config = dict(
    norm='rmsnorm',
    parallel_block=False,
    init_std_down=0.0,
)
Each number is 500 + 25 x the weight over its row's rms, rounded and kept within 0 to 999. Layers, rows and columns count from 0. Numbers have three digits each. The size before them is the row's rms in percent of the matrix's.

# v: layer 2 attention value, 384x384, rms 0.124, rows 233-252, columns 0-63
# o: layer 2 attention output (transposed), 384x384, rms 0.112, rows 233-252, columns 0-63
v233 094:546489520481522522534537490508540512447480458462521462479545506487502479503491529489500485480487433519540454473515501466500533483548492518497496532513511512487510477495499550549473499508545483
o233 091:526478494525473507480546533516522496510536489520572523509480516522471498482525479519496540520534543475524531492477428521489465484479547509504498494514512510493539467501451486507510477513473492
v234 100:510504457516498531502543520503517508532524482489429504481556508515539452486493471476492489518517527545490539474501474503536456480471484507521495494485495473477509539541532532506496460478526482
o234 097:481497498550520537548496508504506513491484479516509505510474505484504491512523528486485467490486465460526521526505515508475489552505513507510517557506495454541491495466506467506498535500502512
v235 092:489497530465505490486548531478529482487515505440521488490482518494498546510499551548493483530529473506526448478481522510504542505466459515487498504524516516456485524499481539554529454513488521
o235 091:531540505504467482518541526499485534504502543556532496455514501503476508523528476508520511486503514432450508512483458517500503488503497486534538481521476514513482492477496487502453502520541475
v236 100:529488511523501490526463513528466503520472520476511472517503436475544493466454485519518554514468539485507483489501548490469464486521535527489469522484509525525517518508478457466530515494523494
o236 098:494488487471515505452477509531554498529522492527464492517534495519481493507519477495499511501477452469487526488496499486535492490510523491467504483504541476502480495547484490487492489485489474
v237 099:495488512484524456484552505512546481494491468495454487508486480527496485478478496475486466526505532456493552478556472482430450538513516579480525487501488504450467454505495492494473466518481499
o237 096:458526517478483547480474499501461506450512498508510501516549530492518457479541483519526509479498469509516475451494533535549484509487460483497486500461432474498471486473490544460466486492512508
v238 097:499496497506457529416506498489516526524534473494496490503526526460515515487533544508488498474499489498476501476471484514491504514456498523519464468486508496452457514518446514494522455530525534
o238 091:485531516563518451523499510489506470493482491515498498468518501509478531487494494498531493479507487467505474525479511503483517507504511494479529477512531537559499490472518512511531505453445497
v239 098:483490475510506493493461488473546489496435461494517505553497512473514522514483547564447499490521499556471437518486532497494514496516496486483489487514464488454494488495490503479503498503495507
o239 091:511516513533490498528497512536499486579562466493505509470510515573489528476488515476501470513489488500539534528513508508507476498504517450515541547490530541497521530517502501478483445457497501
v240 105:511434456536538518492475480499493499500473488526493497523502467479485467522516459503482555482498470509481500462447492506485507466478501504526514494560534507473550488526534477487522440472484489
o240 099:532538488515475508524514437462487498485503498538516464485511519535527517503466521538461468506495474494506487480490501499526504481500471450494459479459486496551514512511477527481471513496514480
v241 098:505505532490499550512491493518503513481525508495538490515454514488526466470514514469525477499485505556464527481545514462521475457480477493479508506492560485540512500490502484516490479500511531
o241 094:525483464486505446469515495492514470576454528516508518480474502488456524534446496500477476500535526462500503492502525544532540471514460499503478547554499466522511501483493479497522524499492512
v242 099:482490497498531517505484492508455513543491507454498476537519450510519518503478516517515480516484521495514513493547494515533528489480501516497493489475532496514576486507508469510536495507445525
o242 093:513557490494464521516481527524544550516482533546493455491515540508490466508487489507446508510499483485517482472453518483496487499514516487480473486531514495514469525505524511481498474474521471
v243 103:501486496466485461507502547477502520467457490496500551505479485516509435516531494529526497496472481487486487476491496479471532492465538533486558519518543548488509516494482486507537556544465488
o243 103:495512478538512502540517511527473514508494519518485515555482476491511497535488470474514483510537482503497500509544522505566473475490455508474470548501546465546513515527512481515513499466465515
v244 097:465457544498505459506514497474512516481506478507497511534495522491503484519532496453522540557496494478510499543475515512501501490476468561497486520467504496537504442521470461517501483488493495
o244 094:522523494530507537501512493453500506480483470469504482471478477468487485541484480526485454471499458498481516491468482487488512493545478471489494491484527526525479484488490517541512499533473516
v245 101:483453522457517497530467487485512520517507471517477467493456471471471488532524512509476490462511437550546484511516505470543475502528521518501503530483552496475512518502549474539497506475489484
o245 097:517477485524497508523520534519539496497476496515543484501496531527547521515482506492505491506479529454494452490499474494473515493500482525458458482475505489492526490472476522477494491524504494
v246 096:481536491519505484486518483492526520525476492497456474508491481560528487500487498531515485458485470526468516514460526532468451529518500481511485467494490543520524454445452516471518505541474488
o246 092:492473546542442487535463515507497498509516483496508469495455496491515498539518497476527472491480484454488468534476481477491464470493494489532505530475485504480500518496506483487459491509479519
v247 098:522513489496491497495502490521486465517479546519506477488513502528512485504489518510503504507475525529498506491488458516521467512508466499486488494521487481471567501487487549538506522534513469
o247 093:496471509522490524463510511519501533507501499541517529533520480517504521477518494503473492463527515488485541528531485467466498520481508519530502495482505519471460481511460477486529499505472487
v248 094:475496509557496559475509481502511528517525524477534486523481545517457498512521493507491493523512469496505480503530457474514576526492492520458496512494516449507506463550542483496507483523504468
o248 089:528506475481474447518497523479527503506537486529485523508491490479478464479475473536514459506516490478499470509456510532495441485513456518484486488488503518505504486492468524452523490503492495
v249 100:544506472504487525514521493513533479497472452469504525474500502498478500485491449544516499517503510495485498507543519460499486485460504482501502471487496511479492470516495487499480545513472496
o249 099:505464535507507447509526527480497502504524501487488526503490473534526549514520528493508478475530522491501534520495496519498505534471546472538490504445463546483451552550532469515489484520500536
v250 095:528523529508503468480535472499485466477489490523521490466503537524502501485481485529495470487474498511514508503473525532527466514474480514486492445507498490530495472466495498473492479540455471
o250 099:526535496508453550477482513475496532511508512489469515493474504535523528523548497542557522490493537474502513470519499516458529468509518498484507490493489473476474507524514482503518454470497503
v251 100:523543506464480496466506528457531474518557499546532476546502542503487490514511525492488531510491508508506510507468483509504491507518532475517512491501501531495553532505492499498485493523508542
o251 095:490501526461527521471514502546518448544486455459493527480459486539497572487514510483483461474493489491481494522534474505498501523482504527469467483522550488476544475501531473515476472499497467
v252 089:524513540497508505521505531473487516514475484519551471505462476486482466529536504497510527495501488483489486509456504511502492543464497526498499478491538494540482530503544513490464518488499447
o252 090:504448513510464481480500507517524493516496510475479500500485520497435495513461477477510522520520492462521507530489554487481487506529479489481518527475480528521494516522486488492525458509467493